config.yaml
num_hidden_layers: 10
intermediate_size: 512
qk_norm: false
attn_scale: 0.125
tie_word_embeddings: true
parallel_block: false
init: "normal"
init_std_o: 0.0523
optimizer: "soap_variant"
learning_rate: 0.00644
lr_head: 0.0102
schedule: "wsd"
max_seq_len: 2048
train_tokens: 138500000
dataset: "wikipedia_en"
Each number is 500 + 40 x the weight over its row's rms, rounded and kept within 0 to 999. Layers, rows and columns count from 0. Numbers have three digits each. The size before them is the row's rms in percent of the matrix's.

# up: layer 2 MLP up, 512x128, rms 0.0601, rows 72-124, columns 0-127
# down: layer 2 MLP down (transposed), 512x128, rms 0.0603, rows 72-123, columns 0-127
up72 097:524535523558459481493525547502492508441549539508516537436565530484487503559494450533572594563536488544545498492514512521542474423498503526517555411546453540489644586511494489494467473510480505503550491507471543442455474511559526432485550436476507548469469469480521503556547392462487471521486490544575507532522532505497491539540490520496566502464495463515459524537471473495557504468449
down72 093:446533531509555494488477519561476540570522589576549468424487474509504518493546455469560511448495468527467471405551486492483500530518489485523547526535490483507470509512567524498487467499544474507522578558516502516503477436489524471489567546571546472538609475529524467476478540523494495444526453531451489392494544428454512461520502429537447445526566478443457494486455509449528498536551
up73 123:459573414479466468446474449486475464524479467453471508476530505429494472547508465475516409538541554486389485439462451489470541533442469493533501472435521535461471483454538524525473470486467505481472467408487459512560497492494542507485561466539555451521537554563472535482442490457505517457501489462415495415499490481498520531492463502540481472458504595528458540544515485538449470592501
down73 112:506458539467444487543523480581521498461513471483489481551521521422524544472502460476502462604517526532541432427528442546524487517529516506496526418572471417513472555485526418507543446524533446527520469561510472506509482531503590466537428457475512511449576525525540511518564526492461580447535496534497473519487417520480473483536559475559499432489506486468499503478562517449434491486492
up74 178:497524449459469451509478509538463449470499498439555462524509557453524482563541506424515437483483552548470495469524468476592521486490485513541466528507549589520487485519519456550497499524531588532511463490458530483473516493487536512503586531560558459465487539519394440511468470523412537523454484485446448440512590438482453499457457534491459505537485480538561550562475475504501564554504
down74 158:494499543502459508524469474446527469477492522446557472480475513453548496607514488490514439502531548540462458404520509534563535500470500464527454454529581504620469455469491442501527494479499546526543461458489514536516537490481529546491584523486523406483481537449474446477464500423461549471467442489450482497541551447521544499500502547541542439535483481547585496544439523470475515566519
up75 128:539517511531482572446475525545506518527557465535524479465524513496435482575492532537453555479513466553513531576459508542507535505506435469538432490569511504482499543504602504562535453506461474453502548533479501490544473479556519501431473535508492501522458479504476498472555538521531527468562535580454548499534492500543477553482473574463497559541487535516447605542509606566576527466492
down75 113:480501446527433446453429498436504485501493509498539492594502454528536462561487568554483520546516490545461440506514507462442434433502543454560426529488440509532459571496545463519565420546468524444493459449484459481582405516480512518482491526491547493537442527543482562481492508509501512469540517459453531549545490541499529469462474540484460483571505585510530561495488514499482513553459
up76 087:473477451486465487467449508518442423553491486513454486419534458457416470460491432435518480502467413507464514588493481552450508449515493476477475517487498518525440536466482492461458502490529454469495513492576412485474515456537437428448478526505502551508434489467554443493483462548506486536381547438545443487523508505490473494480487487468479534433514433416485488485448466496544473510464
down76 090:496510490575498483493470529431518479444470512556464476557459581478584433507467515548529489585519505516537467481433502472499481547495418540468520464479457477472538526530530498492523470545504491508482515517506517558516507568500531488556476484454530427510519493492484548471604590465490544473610467544460534508499565539442515424538499495517506527535511492540500528577525514472495574603502
up77 095:541484452494526512498600550499570495474581413511482546487509460527523442512510540500475495525536508494507467462510465497485568523463436548521449538430525520468532501466484534491510516496525515451514587552544530538491529468454513458501460515489467482606467522579554499552516482438535519476421575487527464464553514528521490539456446511557568465485482443533465417418497528560513443515490
down77 112:510476434551450521497444455507554525505495485466540499554535499521429538506461479490553513442633515428527519480596506414454537432523544506508508585549489505550486516535503476455506440482503500507463416490560494495538432492563486446474506537522560444536458494464471434523446499553506456520523497471482486565437572477533565500477521480472483514516469500476446510468544476480515542500556
up78 100:549505507482494510537460487550540409490476471557488490459580565459529476463573421522505516406546528528550513501521512545550472512478566484566430545488484524471503521532490551401508538525429559506477492506544564531486536500497491514526509496516493590537469493515468494504573486549548470543509500493468482415479462549541486522496579576485515500494543478560510527496484507620496450527499
down78 105:469561422527549517546518603503454547499493507452490469425457477531474509530522550473456530596464539493504584512519525462492484501589477565509568525477495515586475496498428596502496539469513516487536483478561530551541501498491518501449554567487506559479447449525462511485555497500485535549533489510505540505510536469516516502544525541461496503567486566485574446530532440499426570485473
up79 106:507519539476550475540533497516548471500530477526533515457539480412541530522471564464567472482524529531503446558486475508500501514475399474572506505498502424498562527485555508507491604537420494524441531501442511477554530490563524554428476508489420556498461458551502484442428498457481470499464549560476508484494566546501531550480485520513507585519533485562528506525427562514526433488452
down79 115:601528549525493506469450594545589483492500485492501474480558481476472518495506499482516536490521482452501479500516532498531493460524452525530483471486440395499505535526541488538446588441478593546489525475571484479561438531530508520505579542476465537400506489485549481514532548537524501502543550463502486479467415501445507565514539552458528600489523544503502494559453538523550509536471
up80 093:512569513507559524523487447544587481565478540480579487435531533548464538478484466502455495484488489456456483490529444518502547522482537423599470414455523563547488496489473499457546472473483532512503446480517460477497481584508443456450529560500571497523520423534582526529489521508555490536481455510518454485496492548445428480448554480560540465468514547448515500516444506553549481523556
down80 093:501435525493442518455516556447434523498504457517476511530440485510533534532501574488598584528484497517454500488449548523426514417537462553503546519505488484451505484492468483537486585477556514496529545465484579500521518463569500498553438416469501526460481555437446544470519466519503545528556541471487530520508489427554543524544478478476445573546531486522516472569540483455459572529482
up81 072:533484532444430486494476456443507479480476529434538467465475581431530460479444556458502475549535467457504534489503461460531540571484471433488473566516521457525484543498487499483439510436521544542517464571539524491535457534498509525582456485542413574511524478525562426524541460529556474431450517550505498478547499490461477427562500472595531519475460447481529490505546481562471515536502
down81 086:457586521518526461468448514497512515570480460552461514491493462486482499535509472533533525463438469541451450541537520496431534445582542506526512500471496483494524455417486484519523472506476446484455535431514481504474485487458569569415446523531533469519472425416536590438540493490457530574509470430492503507521500479517552480463464552491564485550447550477468473470406540519474446538485
up82 091:523462543533463478523535499492481470479535475450548509469513468492525527466478505500585524549525464455517472502500489445553495508559465527464490404538533449518522436552485527411518532492456520506501553465498511476430520462478545481572610457520551548432590485481520456474481523491463488477472599486540517490550496596510471480519579468513475513443528477508492485448437542468497430585528
down82 105:468475436538545484463473512467471522535527532577498628534523437448453504417529511536465479475452607572508484482570486533461478511450437472418473433509516556534481523484528463455519426474534478489503510510458511502496459536472499517542438535506528537588514492431521563490405496501483524564543479492525493535501430489468526538530486527521452469460481493499510474562480455521539481477465
up83 092:499529499553523529506484544472484429494450527479500568504464479441530508477490498442520536515536505482465526559526515524482596445565556584431516525460602484526516512497567508542440478515507540480488437490487456426545459422430510538434482487474483483473493460422536555490464550521498464478506516493515483455485531520483494563475425492497549435509506573473467428518451538420516522537561
down83 095:501470545481521429521463560571483559504468497547444425495497554599444518559534511504509568482479451526494431508464515447523472551549483470591478458542505506496469515506526565448554590521507576469447525484504427507452512528530480445497557602501546490500462516523453448492524438538552509547501505532489499473472492477505509516506555510532510533535506453546435456493552441518474433474512
up84 100:522542547545612515501419574586554539543495502496492480592531523539483510543532499508488520531530479425423509534470419473551490528515519521498529454547473489460522515540549566533586501580462490454430556547462455500525510538461504465503490457524561505479536544464453475516542497516480481447468519545533492514465501466505477471474505579585548550511517486454488537511502539536472580522503
down84 083:523496454482414529537554457428468507513500499459526466384435525587504473462485490479518498514467513553581529509535547515475504495514463540489481507438522468530495484455460433442482553460458554518613423470521540527458500512503564503512602534473528513508475569538507492464454555548511553547492513462501490490536538508537547559463540477493463515471494485533519492479583472475501532409496
up85 092:475493518553523513549537459512523512544547526537508555573494538516562616495522525453498533516502479499494523527533486555474451427522539508499528543512464575507527571461487485570512551449593629541489553481518536465525482492558441523442503516526537478569500496481451450509494498454522471558482542489480486510513478528452499546547496449451518431417572495510488530460452542535499530561466
down85 091:523507492519530495576473499458449554575473495516525501432552496483527409425518518573539465517463523462463511465501534470556594567478471551504516456541517538485534529523442481399544463511492490447505530509483472504507542511516511494584534400541505579480569454522470550460577478535525502499471453512519515437518553494546514456399521524454545516519526474546492513514558497463533517499493
up86 087:468490544492504536612445414535454495491515521497507467544531559526561512515533502487492558548489452471489499524507487429505457533546526538597487527531466483475534529494525514456476488537467484448403528547494543479555519487549492490528494536517537455466569474578513538560523574454467560443418513460518524540467501551539450533457489484538479534450567544469490511555569505583456507522488
down86 090:449506552478516543517510520445533523507511489442464568530550517486541463479514527492546501505537513488475572502569541528537511473541447467430516488543522522527521517461458474465561570503559576539515534492455418478426519515471481495495531515502504539524491446391502454499561465578470495540537445551469507472520511536476562521479538483502485488446479505551451524492466630447565503421568
up87 100:447435504501524525490505481505486450522543537435467463559445519479540487473445484430469466548497472510487550457455456438517449499528505524499481445503497474495517520568530549470473516528507438494524489487487491514528476580530518482578561555519525482512493551534432522495512448355565528462502449456442598584484488547484523455475512442478559492466495591510519545552541491525463517533544
down87 106:553582529530486572530457439533501465458460460508504485534550595554528536438603559544487415538485535533483521491542452512476525475486514466492543494474505528501532534436455459545484471558536533498431499548493499561535483413541558502397450564566519518484452498467528510528481518507514473524421573527541501441530581529543499493491506513533502530506462469495533518503513461518519509463456
up88 109:556537564448457471548509573511524512534522491462482433432478538512443520438456566515549543453486568509477511488587510512450520529500426548507496445474510512472573496492466485559560479480515551465609452542525520416503464494517484494481561478515489510434507538552447482539515495514550498512570545468490515501452540525492509461454464494462502604500500510443474579498509574520465551469484
down88 101:489510541483487480542503504490482532479489558495528496522481515526499529500473435412496491515515597469585490488459515497426460586487517526522528509456549534455514568475506406524430509453494542448507432518492516478440545515557486495546575496477387559498508523543456568533549472462597510529495496505551530454486473511533521506548499529564444538494507443429466510546502444472542470460447
up89 105:605428521473518509571491590507514483454567528525482484527574445427491509611504414508531475507492559507534495477515502567464507483496494494521503465500492512499486469507490444491510458574471503500558437552513486461516437459434485459502524488534528426552481463530463557483545451482520520522554521504536451541517542473517479502437496519556606573503472466487510490567514524462522427497548
down89 096:466518438521492522446476469584438574552474542465540502535406492511505479494527503466550459514447461529444486510402498535530470466503475463477486523513549549529499545421553516557467520441506518450486551474464483441474509471549536593499481522437544506476494519509457447526445487519453567534461475453496513513490469522524471459530432461520449503575463422587512495498454501464487434476444
up90 089:479423620498520504508460479477525457501566480563553510557568520466472531548474450434555506484567451555430528525438555504437560549571508514459450584526498526563545492528504495482416529552578470518519464492498558451541482442528464522474521563553481520493561488442524467464484559528500502517485574512541463446502508486520477518475534476549475524497520517460546482504493506481509551494503
down90 091:502512512475508524491453547496524512497476495474446499471453529484450506466495530510436473544481475447543492450494538497524545515468511454570432507545542521441431582531446507526498475478400479447414535481473526485429556583409493521482491509498495539489487536422505477461538511586436474527431526537461524534473538455448483470500517561490535517473545525460530472455431549466397483453500
up91 101:546570448509541487479421460459526479514471493493509452525546436477498505526501502483587443508516540552525567487430461554522456428543445523469494532513522466437439509560519540445557501478531485565523471443525486446528505466493520478477510458571467500465494593542439475513491464469582517551476478537502435515487513516552431467454511459428497541469434446557468529460468488514470439517540
down91 106:486477540493544450446491499532408463540530482513440481572508539540502479447555463449556516455532439476466450462501509530520588537530474504524462557504488508488500472458485468450488528519446442586497454492445459474523423491495386491531532471483564549547452482447436503549559537478499535506524539537450482463527499469503522497510511435454576446514535503502516499445433579547527464466509
up92 094:445539525554514521441479597520433490436522446479466481449530546512472500523502501494532461484522486467513558591517555477466480478517555567534426454520477465493432524432526557524528533496496507521510521475472498513459479485506530434449439502531420496547517462545428494492542504524580461600480492433552553522437465480535509448428499505488515458467434490537490549508479518439509492581490
down92 097:483411505427618463457566477535545511458458490509531499561500401485514521435492529476503512563525527507451487439514435519508483460437485468483494551526553482466603511485487545464546509493533529475549464516491458503493469487454519468541482509494532442522518468482555491475450471510513514490543558500404452532452422533492540519539536464598492584569466494524530484501550488519492535500539
up93 083:513481520466423528648509508511476521476503494486525520481512509477556569503502495505528572487476549549416490445499534451458544480520485555525555488422518480554544426447473483527513509437454487555506494517375517524503509449448579472500505513456449505471435396569583504474467530490463481515509515581514474534481491499486497513554478475468506490476479463481505495458467453474523439493516
down93 082:477578487502500518399501448514543486465503473486387395448500482526433457544474563483505536508486486548511516466463502512523469592488452478529480551520453446484401535477439491529514553467511482478423506530497499537508451475530411516486500551506516483482509534468448482555578509431606499499538540471506531518570504549509535486460541524515535493499548533536479470501487446525438483462496
up94 086:556462533482534557434508515603490546497557481506491447499477500495506476531503474494564523458597514518474469540504503501507540528502533509455533460502546503515416495593522493515502548539545501487450486486442528459546574490497519484472500408391498548506570569559514447495552505519520489479554549493437531456446488542530491392468555473520509505494520466429447522448552486477502468547495
down94 091:469523409505474478506536491474503495502499462481486508531592521551492546512511440513482491549462543521504492474461546479553535484496405477535494519507488540499535443498516451499433452387397483541518527456559453555421431534498514546550515554507513423478532518411527479471453468534432525516544521500513476552473513463506509583491450500472455440530530536564514485560469518519476498494577
up95 094:507407470450476512528454529456511476530458479497453491535533524507446549445495506475536471547499515465556563444506487592515518526496471518515518515520461500460509489491447451449508447469582543469514479538478428430538444430532419547464452521461515548522489458598421503526498471507447473515578525533574496475515497497499501484529471474398477515536489538486501390438504524499511487440519
down95 089:480560523495487460505509501472490499497482541478508492422477480507503466617474490505490541466469487598482501531526507426530496488474517464539543506490554487513475512563577538483521551578491432512535496543518551538467613492455558427516567506528529441433512561478530513515503538453517528545376483420476475545490511448495496549467496533512438470461483492562531535510544523472530491563544
up96 101:441598524473504527541525467534549536496479529573505505499513507478584473475506550422452509510546571514498611530509499594481447461499527507490473583512507421433454497515548546481529430534508493496536483506510591488493500498490512525505480485517573486512489541464590490497551496521503497476442513473439519442475515482518532427508471437570479572540487472523518591530494493527448511481452
down96 088:534388503560537536433455543490470486517536491464538508461509530563443545526524453508542501513472452559478424476502492446525561514516491534550590492434529602560557521497392453540465551485487526523464531481511423505532520505533527487488518552506475538501503497505454484498493560509530515513559496486529442550511491567482569578479526586460551457490520557500466465513502492524542522539493
up97 100:510478546489431544498476506556530486411490486535505520529495518491563441468518510462549519477555469505520441539530514568477522478497511492466449534542437548474435544565558475532464516405466521512501514556472547401458539439518500513491533478476480548549464530448465586552506528504472470614562500504559470493480498500489498435496440507469560584533499531445493483484433499486521476518431
down97 095:454457482482512492493555594428464517525485476576484366427497468471461508453493521492511458536489433500514435485504524497528572493547482436462502575491552522483480488494521455482560484587519549463496428535466503531515497549507496478502433482531474441502418504537500474487451485510534545460493485523460459527469498516482536506518554568521495543506485547597481479614534537524479508460453
up98 114:518522569513523506530457432552560531516479453512457503535466546500516478499528565486482447436446425522561590519542599550494527411517500492538479519501525516492528452510537478493516539409528531608403465513570456525503463595535472556539559496494478533458499512517447490506486501541471504509501550507469577494471557454443464462467506463512513481491515505504450504524486566524520499522555
down98 102:539499552563556464506519423444591490537560495476529495460473477531479504560459513452511559455503490475535532486487477520461399502491461477429533490476558508516478507493538451502493528499560435501549548536435506507584530486528512508557499469544522515422467459462425415527511473514460445510457534469464440449526541522563481572561502517505446504493488418406514500500537481492461505452484
up99 097:471396501561472425477537502560493505497508466459446542585523498622499532556520530509448519534438485509491494443479523537483564499492450546527470486527518520478519502444508439478544478517535481448487510546561548487552482516477437479588511461487422484496431450503489543445541510505557477441453529498546559483511528497520470433495467560503527453510511419490530487456489564517470548513567
down99 102:486511555426479436463450522501498492494448461501478491506546500498504512529479512454557501550506515487547387529503610442512451530446512381480538537518506444541490486527438541449476464523499457477507508457486460471495521551552477472434513544472519531537542494472578513469500448476488452533528566540479456484463512493422485578497427436442479532420483532499511431485547471519555480518479
up100 102:538546548533543505501550541494457431401550512499477470450526539440536511469501462471512487566519532408566498470519490522511471533558522505572488536528525521474496563518505513475507515464469503461461531516550513501527426541520495545437450459481540441494504481518555499518465544446455480530509491465523577521514537545415541423472460528491618460508490592451481521521457411488496551482504
down100 101:499463445518545470514489477492467584542561508464518475493433482482464560513420444486506486535502451505436537532464430537488502536554463497518531456468530453514528512488586519506549489516566449488526440496491521540541514490567588539493462534496489382554472526399536574533454502547468501447554528548485514485523439479544500553497510477456523500485466577454478466445515507558553519470510
up101 134:485440529395470417484527496559542470504466518497483543542474461494547455478504537463511427543507500493545528457501457516460501440513437521498494515479517557480545493476546456497486479427554456526624546453483500438592432525525508500541582485475478502445548504545513508517494526508518502542443567485530514505449510546479519492474539545470506515443598528492496530555521449511489510611496
down101 140:449481494596418452537580522507485482502541442495557531553500500453475432476488479503524474483496475502486507413502452499495455477487493473498445479531439522474525519513523476513562474414448504521505422484484519482502467501536493472519531514469372448472502455562480522465503509526483524512517531514476492535497472528471479417482572438449511446490595609508531429576458514463471467548495
up102 098:528426485443455524538449464456413473482484500442557468529430487515562502486535547449548483498510458494493509490578463444526499563478465501475491461503456465506490435522533528421480481496485471543468482506495469425518505499519478617522514478483516526474486536503497531492507399456580482566499522502467532431529517563485430521535508471489531516486426496479537449582520437503532496608465
down102 092:478549486481497464473485478510543494490527532539455536493531525511469498532453405517493478529507488518487496498519501529453508498500550534540496553484569497539548568440439511602497471502506541430525500511480558565487501532516497395483476516527517468466497411478479454479488553555448506416511419464486411554475487488524578459465495509496473458524543508536426522367493554541471475453538
up103 088:523469529469457462542541478490583511510515513464512529578524513485466444559538438437427561526524546513518548537506430516470452501493514505511491482459519511409477485495565496487476522465440493536429557414596534474475533457487520483590503541562503451467566491480485415402512518526493444497486574532530513483498457516441511464455491475510542508512544469446501462567487517517526553519526
down103 094:493461474495549555484600507516455542518503526492430451552510502564545545415482490539542434484482512522466541494528537552488527530538500470505481462519594520490521505556402498547490522569519540499588435548542521542543525566515503512518526469491497514495518537492533518606516478488488588508491469491464429541484482538504507554479541508404425480534454601523492461499512454502501497474492
up104 099:529529516488568455546434541507506533479456481531467467511505539496480510458428518555519558539458451525499558445579509617468538531468540520495449494443526502508536483493571533519527556515444510513499508450496532486517423453464514532525518474541475498527556536462530502500472556526413526495525552459565467457492462423565520474505510449470502596484512488445421495512469575486492566430502
down104 107:580523538540527499590506465494499476450563487550460511535528602548458506523504476490500540497435493484498481451507438534561563551566485487449524481485522517563419458520495524448451552592564520524466535493525508555464574502501482477603398518476494522537543531510542475516507501499520497484457539522513539466559559538529450525521550563489539464446495500477492485464518478482484463417501
up105 083:546459436504547468474531570465540403455512502482441472425443564485527511534547537495545542524486550460400504486508443473506513495562572533451514481456493493544552451490502462468518539543475523490441502529471539488490466481563534464530472511458488522498483455491542449463455409499528654472511508483458429495474445522507485489506470449533451490522537494490482529513470567467542510444512
down105 089:448563499542417490611478488498496500529543515502548483511598528463571476401438493516521504548465537482549438443457492485479426500444509499547486490530453478465556543472485487478485495522455511455512469473514438454476503530396487452476477497526515499557527596498511537535514493548569490404552439538508559499533513471531550447493448520490509527526531494479505508489532451515468567531522
up106 095:525479464450445506457518458520579514379472413532522514493503471509545491484541469496529508479523481497528537513464488572489496532506509509487439495501519486456526478487554494494493514429508473542453518469484483478470487444564548467523504518575602519468541545461448536408532613501495521535541511507469517552413502461460410479492470489494506552449477511472391510520483528519467488450420
down106 100:467501474470512496491485511543429505501496508583482509600498412470509514487424505471456438482473499443505511491543534479546456506478608458484545532493514500494478552454500469450462550605501511425473461489532486534569439513504428453512396529566538504496500486509517486571481425531541426487493543476565534519522518497518464563449519491506478429523433470492493510544495522516564483474466
up107 098:518533523430497538561513524530459451489580540438563552513509463494546498524591497470553518525525517598572531481535542496510542493511511531518527465537536541511545533471523519449501478520590498449481527539410518483504598471475521474527537513456513544491510443525491445573541463548464527546531467568543573477568468489549486563504514493497525447554532560490490516509500515551529427497555
down107 099:472536546485540530541424486504483505503525485445516570518561551470508534500477547551473582414488573459474474498531494515478458573424496527576523524490516433462547478528434598545513494486508560487491434499524457456519548466499492436467501505538607466527509450502508515519483462459513500475481470468534495501475517556469480582528520453506519508477464479474479415435462486515550600548495
up108 116:461483589458488541494480489507491445473539430491446527503547532478476503482470522399509507530628463476581501523509565502447497419514512490563534485517534569563462523518498483502488510534500559561521509522465500490532496554493497527482564525557527572434599465525430474543591417504510488500526445466499578476455509489489559498538494453464503454507534512482471496526490503547447524516502
down108 109:483476538507476564574545506485462574500432558467465556474572532493475472520437472431506442481473475490518515521520557515496520477565462482438462502490485487524514462476443457464487441483491474524470487574474480528454449485606537527453481432477510471451508453466544599456536482456523432508499472531534472426475468487543485475518484520490457570520474395524495447480512510505569439567477
up109 112:585572525544389480554567600480539497552532493514547502491521594496468485480502470523571502539499566549534468561545502515479479542451552568490504489513500503526518478532524538509517450507489514529507489490474560435438542496511545540430461506564476503542465477536519540476520535535493543500484496520548447562489486497528504471446493469496496502574404437573489549496522507524547537567561
down109 108:541511488480488537433522506442502530510452378477496565559476453484520466512557521505516512524533466517551546504518522520551570429453465541491458482552532500501482526486499524477441468490510478489467563521458407539612507585538503504496558522490448575521484454493564473508520528461503525550419532554487555525537487482519444492547494507508463484491552538552531504439498543499558449566569
up110 096:487512502470475481469448523455544512517501478481457513532448485467444515410514519508526481571536565450521478523555518569506514452524478550498489409546597491512468508483528498465501492502538533504498515469467513566552472480495537480494491522518466505486484538469479450498497422589511452547549472481518503425452500453451532489497469417427525458568431598507464439472540421498438407476507
down110 083:494501499498501543524513507505473476437449478539559441462524520481488483543509443459470484407507474561528542471422481413511457534451435489484480496411402516525464500527470479507473515446494479502535488525541504447479548476460454530503477491491498485587485527519479500450565564407512522433464547497458548534527487531518460443474464513568518579448541435523520574517442545515509583495516
up111 102:463490558449498530489523560473555442559450489500549481456527495488582512533551481518513554564531518431567573450504512554530518530530459505560514436493479461524574548481455440502590587464515547533544502531447491522490544490512510458505573513418553528443509516469465480499545460485487539502519522569534569494575556533508449525494573530490546479470540499547472470458522491495498494541456
down111 102:502441475500413507468494526487470548510489491555482551511516534491487463488476486500485503455488507524445431465546500477457465488488533500541539501491528567544452454433561617509469568522541519483536495506516570423457488533472514542506459530509478480540443473499498465518380518485589577452474471422480458517454507488509504525480477483544436446519483544493471456587502541489592577480515
up112 111:428467451465455456474474548553499517484527530519527528472564564477505515468567443471563479565514524564465500475482516519532509473486522466478521492456511478471463384548478580472522425481482483456522526533509551498465481545477548493544501497510524439516430460451477504445485496499518601537482458514573385550498435515524494554455563428556531482487560514504432519463528499519493525530525
down112 109:563466485504583566470470481550536500485475541503508508520520465485477584499484492466519485491446477454465478446466445500494511601511570484496470558491542567404536531506493459457535539490556473484532471534532463530464469520563520510493482496577494565499598488568421494471544435399532452501510490496493451514558511498560530510480439540583513494469487493412529498530483475540509483535473
up113 109:502494475577493499572496469513523471460472516532481458545515440599520570478544503469573512436538426525527509462523524516572512455526509559548524501463387424485569489451514480520463507436464468534483464530560508499492618508448495489512540488477519505464506471509460500505542486438453517508524448521465542422520457551513510527504475418464523507466547509514427511500543556570498512538534
down113 102:478446562453541501515492542494476520570485449466510472483495513397472496548508494543514492505545516485504502469448524546483568566516456482461461536531573519502518485544445528464408521445470511486538542475433461485522563500527580594509515486489415482505448456495502457454497540471553442555462478505511435523513590550493502535531513492562465548481432417470475469518447526463557463529528
up114 102:493505538551524469522485545508504496416474494461495514473536436520567446523541514539460528516566492508475532540503510505463590524500483505611494573539536475467442469454542521409558543436487565575498527524410465576514532486452504557530472406496509458516516509572530540466495517480537477419468503470528541490503527543512553445453470468533514509552500494440463501436511533513499555515508
down114 102:521503446515525417513525545483494539461514522534559551501513513552527496437490445533541493434439490516414463563503516535525466575486500500503545454498501459387481495532500571420517536517490498412499525537449548467572482442514522463549537518547478403527493460486501491532570559523511525432538417518519513549500530494545490441568488506485448427544529480478449474478515464514492514529508
up115 114:590534516557518527620480534487470490349521493435506442461483542521495504477507471519462530576467554546489501507518480451501526523494486493484530539469540515539488531362511522584515476560492481525447507525419483521508545473524509511459440545494516487498464520536608460525467508523491526494436498501566537490489525528525499490475448539542462502504486523496524427460448458492532479493456
down115 111:491517490554476506475485449491528479509540492474520475496496551577476460505516497539502597507451516542459519476502389447520461547483500493490498397449572524514489482494470559547542500515464556498537547500522443411546404529577482532454402455559484475463504485472560529541465532462491563531447541474486535497470531513427472517481459493527475532516452569547527517506478443486547543456530
up116 080:512529477412479432499520522495526512510523516454487510539488486513398580496509489458464403500493432455520453492462460529518521543522557540514492579488476508513546506473482546554437530401469519508504528517472494457546450510511542490456426528596487492489490471502470437519524532506504546454480490514503468501451470533530455424511515513460496537534426520455582462472496377461455499425512
down116 082:418520557564470497496431463488526467443489475515410543450472495483512420574515531552550498427494516556555529446483510447518444488523535555471488435447485543496548448491470504508570505506491474456468539517488487500530561522452494490545490506494499475547467495461554565481499394488527504482546470507498590457516426509536444445449486551555512514455596448516461436514512520491491497476491
up117 098:519564458448566482556438531527513465480438483494541576525462523469538541484562536457485492484471564457465517418564473484451425446489496507503485469492476466459502526459554459476589502457514487535534434478496535492533559475462560536512474533542505501482494484513435523455504503455531524547492538454501553509540502505484607499558438583555539544457515482570522491507422550562526549514512
down117 091:500422461479467538474444487501501501470423513461479539509386484493535481427479561463580436480577499538463488512466538551522518499517466500503516502559548430507486491490477454550458514468410393551475453514475468521531508459470432489497503437484558451470444568483455467566558521523485510502553458478453455557529564463511488490480490564476512478541478519497498485560574505447506486519501
up118 094:544482517503543435536532459548545469455548538506461481443467501473485509486462549514478477490499475510437521496457472493496489541409512498460515534519502516451538560482523524553465477544586512512532507474518484497527388458504515508452488468570532503506460600563464500509526415413529487528531461486516531466610439533449512432440489472519535558555439473505562474589510497518520545489531
down118 111:559506428537393526489467555474448503531454487483559527547555548486503460502596539538452487492535501532517528476520497525469520423531506550524488496491445427478485416499496477501492507482450419512485500509479482518436499513439448472519529492484494497471518368500495510486445529477463470510438528491502449555395549495525416527473444494475467466563541522441470508463471513483450474569512
up119 102:378482449491522461463481549505521486519520474512459426451519518437444507444515479440516533505494434545447504493514524490514458382470523460473488474515536497440479461528480486450534604464470535517456473439551451454544452465517455478477550532492521579486513446430543480498448393460532482484478457511494430461518561496504533492433463474487489473497507428515486502513481562485535485467513
down119 101:527545462524549514556515482537473485540496485488509478512546527368524504503424493528456446444491481471480478502455531503563462485452530447490566484495528512547550485526471543569538519508565553506518536458476540517441475522467484486502519528558554460486586537546509515439488534493370432540459478482487580562480462531472453423492526474534490556538508537449496483524454428521453464489490
up120 104:525564514555568509557522588578588510485509534553475523469525528461469488539501493476461538480486551452458483491544422487497504628479556530477522487476512531539503502562497516496592516601533598539452456488476503531535489436501483439544504447484532530454465541509482506565582511480513530493480491419493561475556479504454461436540471487561520494513499525456495514505493522539518504507498
down120 104:429473452470449469475507440451540540560622430500555469510493472531535409519531427457525497497534582517549544463467538521521483486431445529504478445525484492476521559468567486510517501453485516508576533524533483437470479586463541502507529501498516462511437526529493476490453486546507517563483560427492480519492506431501525477478511471457506536568477530441496477519433442560469452550505
up121 111:486440553453475507506501460525523478407480507491471439583494489525470508499557475472460508455492442485513555487555521516436510489529529545522500554452425536445485463501462487501488477505473485511566556507527456439448434520505486511511472477438508534497454545481416539463550476489534502562585512422475509431449483509526522482486474514492545529546516651465461530509437524525556435521457
down121 102:495390493472515510544450459513553505580481503568516521517465490479469479503499521486506442513512490501535399559515502482568525503554476457529457558462521499512406554554545432492564505486485467480455539453498515539507434446435484480540574509535487535510497516492516505479525452476496445442523488483475515426492484571499519558423480462537515492443448511506463565555559476554531415484431
up122 093:552510484552469477485484503573538561556461520545497492477567476493528520493550496396520417410558562522503516514520399447425483477490502590534510521597502470489562525515575533557465507520528485525440440520463523441489518461509521508517420456490484489538492503529529551465461462500469524509531544480545501424528545534517504494484394536497529517477506481498488491492499586500528475466473
down122 092:504436533506505487525546448435499431547505506543491522571432558471467560517555561473494518548532475568519484444498471555563489539465475464527478457472486492490542487475466428535517531446483469521552549524486533597444530456519464558465524546518550540465478519433537541461497546433454477446575529480430481500489528523449556524465532519561447501533528491546499472510513428539521590518495
up123 101:484490547526487509440469497525523422446480482540468478484499517493550479483491500506523529467500533504532553384516460547555496444495476563461514521491541576510514541611505452562451480421507523502502489452520590504429462477486501586472535362482523532534452496463456490492502441499488510505481445514512543444486531480484468426458539474508506546529455490569471476488498457557444556482507
down123 108:512546486511509548497424467501498523444523478534509469467473426549458531497479581519506549450464497597517536543513474485507475395504526479518510484510425474523501497461528478487471396558544491552491575527458541601419492564447486418474456529490526526465494481491469490506521476584544465537498484457470466525417529508470529512474477530503512453464512410450523530565525505506567484495486
up124 088:515460505433507410519488542463533454470498509471471433471501545482425453481422535503553508496529446531498470558467479532502498469532539472462529573512512546479472508546450517471517432504460524539589533500441471455497432499494495493562515544537561471540524487465528516453492547475473532464480482542546403499492549557490392567486439452502420488477459466526458482472564502454459439496462